python train.py --num_hidden_layers=12 --hidden_size=256 --num_attention_heads=8 --num_key_value_heads=4 --head_dim=32 --intermediate_size=1024 --vocab_size=4096 --hidden_act="swiglu" --norm="rmsnorm" --norm_place="pre" --norm_eps=1e-06 --positions="rope" --rope_theta=79500.0 --rope_fraction=1.0 --qk_norm=true --attn_scale=0.177 --bias="none" --tie_word_embeddings=false --parallel_block=false --init="normal" --init_std_qkv=0.0297 --init_std_o=0.0369 --init_std_up=0.0426 --init_std_down=0.0426 --optimizer="soap_variant" --learning_rate=0.00827 --weight_decay=0.0 --lr_head=0.00363 --warmup_steps=88 --schedule="wsd" --decay_fraction=1.0 --decay_shape="linear" --final_lr_fraction=0.0 --batch_tokens=32768 --max_seq_len=1024 --doc_mask=true --train_tokens=210300000 --max_steps=6418 --dataset="wikipedia_en"
Each number is 500 + 50 x the weight over its row's rms, rounded and kept within 0 to 999. Layers, rows and columns count from 0. Numbers have three digits each. The size before them is the row's rms in percent of the matrix's.

# gate: layer 3 MLP gate, 1024x256, rms 0.0426, rows 960-990, columns 192-255
# up: layer 3 MLP up, 1024x256, rms 0.0425, rows 960-990, columns 192-255
# down: layer 3 MLP down (transposed), 1024x256, rms 0.0425, rows 960-990, columns 192-255
gate960 100:424555442440502542564472394407513470508378510517632516455543463487505569450530640516534553414491488445595590449410447549487510483487537473560486380464499470499481528506500551520510549583524466
up960 112:507578435535608535528418502471581438501472470581611446505471524429541532456534579458514534392414489480474491482456502502472506446513505508544487474507576438492447461502478524472477490515509571
down960 109:572475426498562496471475514463570494504482491571630429543482491489568467496589547539578522496466468496461477463482556473485445495546515509476472498472554470541477469475553458558433458480518550
gate961 097:558474525495416552458569492554431493476533480487562550579469495548514533476496427547544531517537509520505450468518421573393474489525577493549505461529437486479465513474501493450432486542595414
up961 081:550469471572542526487527488490480463455526540471512532509556502581484471497464481518485510488517577522483436507478447504483496483500546647565517492535550409488370572536574421532483530500547443
down961 090:388506507515543491505443448430602506535503509498503481419502422478467430531548556436407478522426486437516543462461525490657519522451411509469440579420601483514563494492446575481565505470453569
gate962 092:519633485432377563479461468589512346502491479487561517503558457558510459475557519450461405452436541490517559560497471483568547428594490463464491479540454503509405502469482563431481557503541448
up962 090:492592526526475418560534438519489464448550519528499489495557482563555523494427471508584445478495428541520494532582460491572453529512502565486448427523462502492544561482377471481492425468514576
down962 091:600504484448532495568481514516530571462473529567488551507486426358501522518545532490541506490521605456490336507461500567445482498499524482484585549484557549494508531521541540521482575508510421
gate963 102:387564496586513608518558504547510580592531492417479561470429477459486526506497436511488600528538430565521578527496488466447496493574533504599607528483484515495407512469533530497458512572548474
up963 090:591457527420543425507442529445444440498450526523495477489584562602509508534504541447592459500535492384495425468501510511454484501434438449403402451521498501547543539481506505444487408412441432
down963 097:410491508547471579450453548533478547510462524409517576526474513520422532477535479430442539533490450514484573521504473545487479400481465519611620500538516512477446487441556532500444515586503475
gate964 101:527510442577518563584517559481554546505573452536380543546536538525519461496632508563505492480538471461503499490518470500506476470551475572505524542456536546568447472456496455548405501465572436
up964 095:622519433479491519570525541549525531442536503547473483503531447482485512398497406464452481394412476456406472438487498460446543516465441509533595526552460560528476459558564445526454466458529465
down964 099:503504559473455463456508530511535526544500531511510419546508465518478555426381497452488555571450483555562484485524489514494549480384574485552519472485477539455473564462458533462612531432454521
gate965 095:524497462520437468461525499525541464555516471460500501478460402461535501512533502493478532467502609493513468520501519450451550630435504509489549534489566497460406449448603569405592526480533483
up965 090:548583558460433407518523519513424442526496517475472467488469470460532592541555512534465504520476586485409500470479571499500527601425505513487490533441572499445409509531562523495593516467523498
down965 093:472554577427504407511563453533447528447512523532560503501522595514486539547439468504423466578541447508414540446448485475571420445488514534469498466518461519511525483560518436577476493524490472
gate966 097:472471526444536520467484384488636523572454463563544486524513466541521443537522523484396537493414481535538572546482431555567546484535444537596528451499642513361439538527537454507515540452526507
up966 095:503400548550511508549534588441541524524495453409492467484526462591499493633553521398418520427369448585583524599509455507547403448475487566548487458462530471408512540455412532457496602490494467
down966 099:533463526494491513513465433547586546575532450615508479509602436571482515635541552448378570450444500557554581538523469519479555473543447498548554492464598533451450507490454476507594627484493517
gate967 096:465568478447510421459495512559531422503535411568512499468379488518411602537441494526431459525585506494529500489619488528521560498498469457512480533378448518461476473444493493508429500522463517
up967 102:518465578445543444444524460654548480529542451497447540523410465556426570504458543534393490598541551551503588507555530570487518551497465382526495574431445557392514526523454487493427474501489644
down967 097:471501477546443506613513506412425534438536599500509564528581510497587463447582512478569556466459479506494476526446511437480513480499491496449472538574567482578498526594546504561555506451568530
gate968 090:409509572498442450513457603514415523368473521460470506452564513485551438519523537403508440495454493490455549503520556438472363554524579548504377459537567530464498544560476519509537543500453499
up968 099:550464628523515591545538445495572424564493490542563519490575552490535575505556616536520458537522553516493529565407455542509530489458505453548557478489502586569469578471525464460402427501465509
down968 103:543519503516462526367628474471530468481496447424492502405496439465602464492537451428452416434442483504521527501521506536562577433494504498499540439586518498399526535554425444423561471415549471
gate969 094:510553483524480537482516570489520426548483427424530588525480448508515440432454535543572484575475445561552464625563534483496588472549517597537530491480487610477359424467502376423478478479481539
up969 091:475502521604529455574453441487444533438528449521482443551554477459546514492446548498477496500588529475441553467501579489512526548483519498439408454469472603472476542482477547533481469378436547
down969 091:452504494324477507471524557587453464461582509449490473514503483475485583496482378466466464487342476500518486517548559567555536469510440501623397514522477495455548462532467497517525479513406454
gate970 087:461476566397477495501436511479505410485454408491488644494502542450544557492529432476453526507482437443545469499498539480488556486490512544456499492500450446558503534475481482469461508476483434
up970 097:565490440536487541452488531578492471477570498532496528529490495483474420502469560487531534556423478520417480471467528417453614445463532456547610529526565532474453544544508500564540478539492551
down970 091:489491570488545512511578448531512448427473561446508402526537467505522509500504456515368434480516563466513534550500464555499411556611504519500413498430478509488624439476496471501499520470439494
gate971 116:518498475572460534512565497489456499513542532460554492540449414517541531538437499485454457389495539452589469490507515526513505516575600513508580589505588525551494514549541521479421536525495441
up971 100:513511523543475587519567444543478483524573463469520503561447475530565547565455523457464434438534525437557466451452524500488572495556629458458555560532583455575517483511580567492421545518482423
down971 098:537529506383480480510452522448558468510537480529468485473554565474498487472536521452503553583402494490405505448514488523457548469470436564491433445458438425451477524426534457600531421496508533
gate972 090:529520378499490423500492472417495480520552478471536635492540553486418496509523473456535510594497515494464475569553509632542557496580439468508565499511588479501468441476476574521707506518517427
up972 099:525414476484485520433479602419581452475520554510488527387412539596485543488467406425662501534496502577510434524547477533468489568498481489526549634475527502463510501450519488494601502505542514
down972 100:505497534493450539464437558513553509513489593480458480396416504537536586455408485448646467510477498531520492487501428503479433504423491516491518571494546509427524500461512469498529490499503548
gate973 093:488606510499494610483523470506535495509615485503482543533433461537532430474525547516404591509465406520462533525576457497494490538484520559457536524446461496509483562517444449477438587455498599
up973 094:518530504478461430474505490538463537501332520542453452523559533500429493563488532487503431516531487461400468514523476596524532406459393432522466604496491487476517477511498447452463433569517424
down973 095:418480451526521458573473441583579440547484506436543497434517509424466444437452544491509498528508388517628449553534562494516549537445475519488505411523421439550398500489508575514602517555452566
gate974 092:527495506510532465524513480506499526568530454494572488557474451419549572497493452476512603435465483509598475487541456513504424505537509515524603451514532396475544378473405546589475476568600464
up974 090:539432535499476512457513539490506517506516474431570513546468407451488592482478462490475587438508505521480466501560492467441425544463422488534516550500473424464576449482513583569526379525542468
down974 091:491515589432410416426475491513625508482454467462565424519514453523552523429415448533534463526515533604404496508487499474418400520422472482450478515443410477494543506552505541474523455467519526
gate975 096:458385499619502497519465491469615602555568551420539567559658457500558454520520523540497567576552531470497465512458523522618532567480593522568450492532481541524589447545533495627487496469602476
up975 095:517555527399507494413573453452396429435526418506460490494529507472493510452442463442460496502434386585469450401542588426387517517551469446547533441466511470439425486536562563433533527546407572
down975 096:540473512548462612455554433424456512502551412541499508492495466502514470388517396498513637565553433437451418494467503431505566530477484451568525497533491439558471589510481512497462557472542447
gate976 096:431513475564477461595463521471479525400559450509613447481455573520536539518516455433543467557529539458498513574529432565483480464516556459491486446575518495589486459479476470516455535494491416
up976 095:504471450564434521472386531429492569436554454443545526483542512508562434414472452422530585461509515475452522498571447512515554541578531494453462449567467477512462477447465532444462639545440528
down976 094:484570532477495497411577482531546418529355533556470479503424481465445514580567525524538396488477520539431378487410537473513553527576461556434519563448522469469508491524487481644506471450512545
gate977 093:444502381548412532472512602492503535400560470521564534506500522455424472502500611535458477534499563572514479524434558491540543488502574431515447529414565598546579395503529485490480491467431512
up977 089:510509468637551524444485488487555483462460507540414389467602497458366548445462504588585446537574563502511473450508507534482528487458545457492491466507430567388506538621488505593600545412538504
down977 095:577527527498537476490462460459479403541566512540443428580507574472563503452521381568508522433462578527536462417501447462507505502507456496615536473500456431498450447560476442544534517474531562
gate978 108:455507539491485416547533492530481476558565464519470459494440552557338466554384499475470445515525644492501537585475461497481594525597564461533464532507499525530507632475498507521529413507473520
up978 103:524537454445475490476490495516564567546418507529509491550541524433666573467510531552553535472489480547495490478499542432454501496414372496529486425543515532504462478559480474510499568492502464
down978 101:570419490396522452506584541434522516407554477505457435492523505480456410402494435539493471534453513486454567431520515521493457567498566495435531527422512591415528481360452494539551474486510636
gate979 098:510455489542536490578500573491449515465548465469451500525426555551478603422461421588466450439457498606477459546457575504536543457479506573487520508467589595578535572509467517525532462361481632
up979 100:491551559543483580545554480410530518553530435478523478480488470446442530491535441565506539476421480487544492583528531510495358497524399436532485532560495452495571520470429386490521558450477522
down979 100:502582500566473507489491563596471544482483379431454509500533458443466586516493403552435459466474444476555531526480492479467445501490438463469474592471527503509568452550470444432619499474517422
gate980 095:526558491448510479412464421621496508467420478501523510421428597444492457599538493470378451490494514506535521421592526443491590549564439509447539555579457547496498554470439406553437507483499523
up980 092:481405504560489474590500576371506450539541492476456556598550403542489550357463535510588560514544483464479506557454447564562386467439547511566477444418519407457479427467543560504579433521475480
down980 090:525452521509487504457458459596475534523495475477436485429506557449497452508495479503402481485483471535566546467526482421429573437513473502424589563583465528524509486490395393532528485490511501
gate981 098:548518562470511462383517580456492550542573442468407512576496473486569548524475397532511528541567492451502580604533463462459505517499461622496479433503453517488514515501526513525618486486577562
up981 084:514434535457464476458492588457510540490546525518462495528466459477505508519482378574512423530623522465424614504538477480418513515495517566452542538530460511447479491515497516513654434472523534
down981 090:513442504497525517598444415539466465431460542487594431438542555532430448536481504473479480478450513577517390395522568568539522500520507403516482508529506442538468509462449492446373544536465451
gate982 112:525491446498545532538526511494507476549505517488510406436501463633534500499543518528517527632525383502534502590553490502505491620491464526531490545454571501587513520492546533446509498481545458
up982 096:414536511555493536515510462529540451509502454460460470406527473623478504508470500493545471532468436473523523570471561456493536483544521503455468459421514567490554554486522493396531525546525457
down982 100:526487543448411529475519548485509578509492488495436530532496503461518441536481476468489508478485586490425500474455491495469477386547471514488504468534476483439501499547475469526495594540428521
gate983 100:437522613535402424476559505365526530593466594564411505426473466548425519442556525549551475444595492492548533568488414486453498519443517487520500571508567510516515443442568547488524409528435581
up983 092:589507469398558602475445491591474572474479500466532530595531539448529505501436485422451478532393519492535521451476583501533487524466469454475490490462489453502504507544549486537454605540490514
down983 093:516635534504434454488451464535473533572438544577384518547524524575474508460557497441586546454532524554426515563501457531534480585451530493588543556485569526570514484490488554546489453485394524
gate984 094:466458458612664530501464584458533469522586511563466470412467573460552527484511390486620515426497484513462451484531458562542553488530537535515572325504483511544580500487543512438555482498457473
up984 111:481475470576656513436543559402531478469544486534575460444491551475561509491464415529630510483433512529511445470534430610543537449508500555528566379489445528536615511493520467470546449549492442
down984 096:471592497470346466493487493556432472496448503527498549530486461496436455526531587430332511474595457459520532488493540388492414527510565481447497577439551426502388449493488529543444537481526522
gate985 102:518476612463430447501569538418468543468510440544467429520455445442415432483484463517457443471564496447540579461536574559505450560534412560427561521496435527584488523450539527424522567443519529
up985 098:456485567464477388489431513586560458485482516530473474496440506511514479516457479533471388497595414556576504482519583461430479571531485520531536558480424521590482497460462514483627493485541561
down985 096:510536447537480527507442499536428478601521493490496538499498537526476617513527453467519540413463457502485552486461509499475494427431541448481424540502498546451467464504420491423415394561508492
gate986 105:522435482488451605462556462527428492523531489422461498426466388550550465460474481525492540490427487499509542498486520428525448547517559439500504558446522463503445454578618570563504495476420537
up986 083:536465411488421591453527519408491513564586495465472504442422467521603526485491471513518538422451501447472510532476464387542601565478544471467544582479486457582451445556611534552558472488433512
down986 094:472562534531527443579433512500579490514479477579514517547496562413485539553535459539491460544522526501500492470520492574495562515434373516542480426542496604478534535470361442479471463557556500
gate987 107:594487490448541464542456468548549562511478558384482474478407562467487498526506457455462466456526518532520470475558473564474480561541585454503598437542572456513435454557489488400568528470529502
up987 088:471491472568508516498554500468459484511465434534513493475527454524509490450451569488523536574492467446545515497501536558499482417577419569563444496487492503545553501454475550522418481565453520
down987 099:675482471489564453567474507483533543501493537408510492514497539522440483492465535447495487476565528502466448519583451526508361517541559494467579449505496473525399488541397529397500466530476520
gate988 103:526572543501449486462585457462535586506494359446487467476454517501586465580532534443476546416541520551528464506559502595538485500532500470500474468536497536491601524554516550498499571521446484
up988 106:532440530585449468481563533518524570445461395457379482436441523527575478493436595525501585525552491585575539455494497517472510519561477496484452467627535670464587498537415505501434557482447486
down988 103:512531449464490504485564513553463513491484418434537541427585431533602525410519473436562590571479468534591442540537506544542491464571552459479537439563500590530560524585464486537521514543515527
gate989 092:509574417563573523539535489524581478424496463434548510514485473536530505465445528447545647461453513483508398486467519427563559487500543555484481507396451424487446370503525575423466465539521551
up989 104:448470458502515538453533506495460583580430539589555502373576573466489564590476492577501557464542545526558455461468449514508445439607545488493461524496480492520459535504466423547534592469599494
down989 104:491456388420494492367569476469501530595524503573555497388494561520497503496452476578594563499500492474469453469403553504479511452499604509408495538512499434511505460514467520529479535424506489
gate990 106:513510458546449483449638454492540465436647563484515479529481563498418494463485503535440392539530493484465478442473506497504523461601467456505562478503502487512398507606591552501476505486452444
up990 083:483470482507539534465450569544476509586419495501550468441470439510569511483486528415509555496465483516605530493474455508513495528419533530513417551499549485585590488491447462521584552592544578
down990 093:551492455536421462444644471455580546476581551486523531501476567551477541525530468535395388549472489545433543513544515503454456491606425492564518546472563506563394485618510551510529473490457424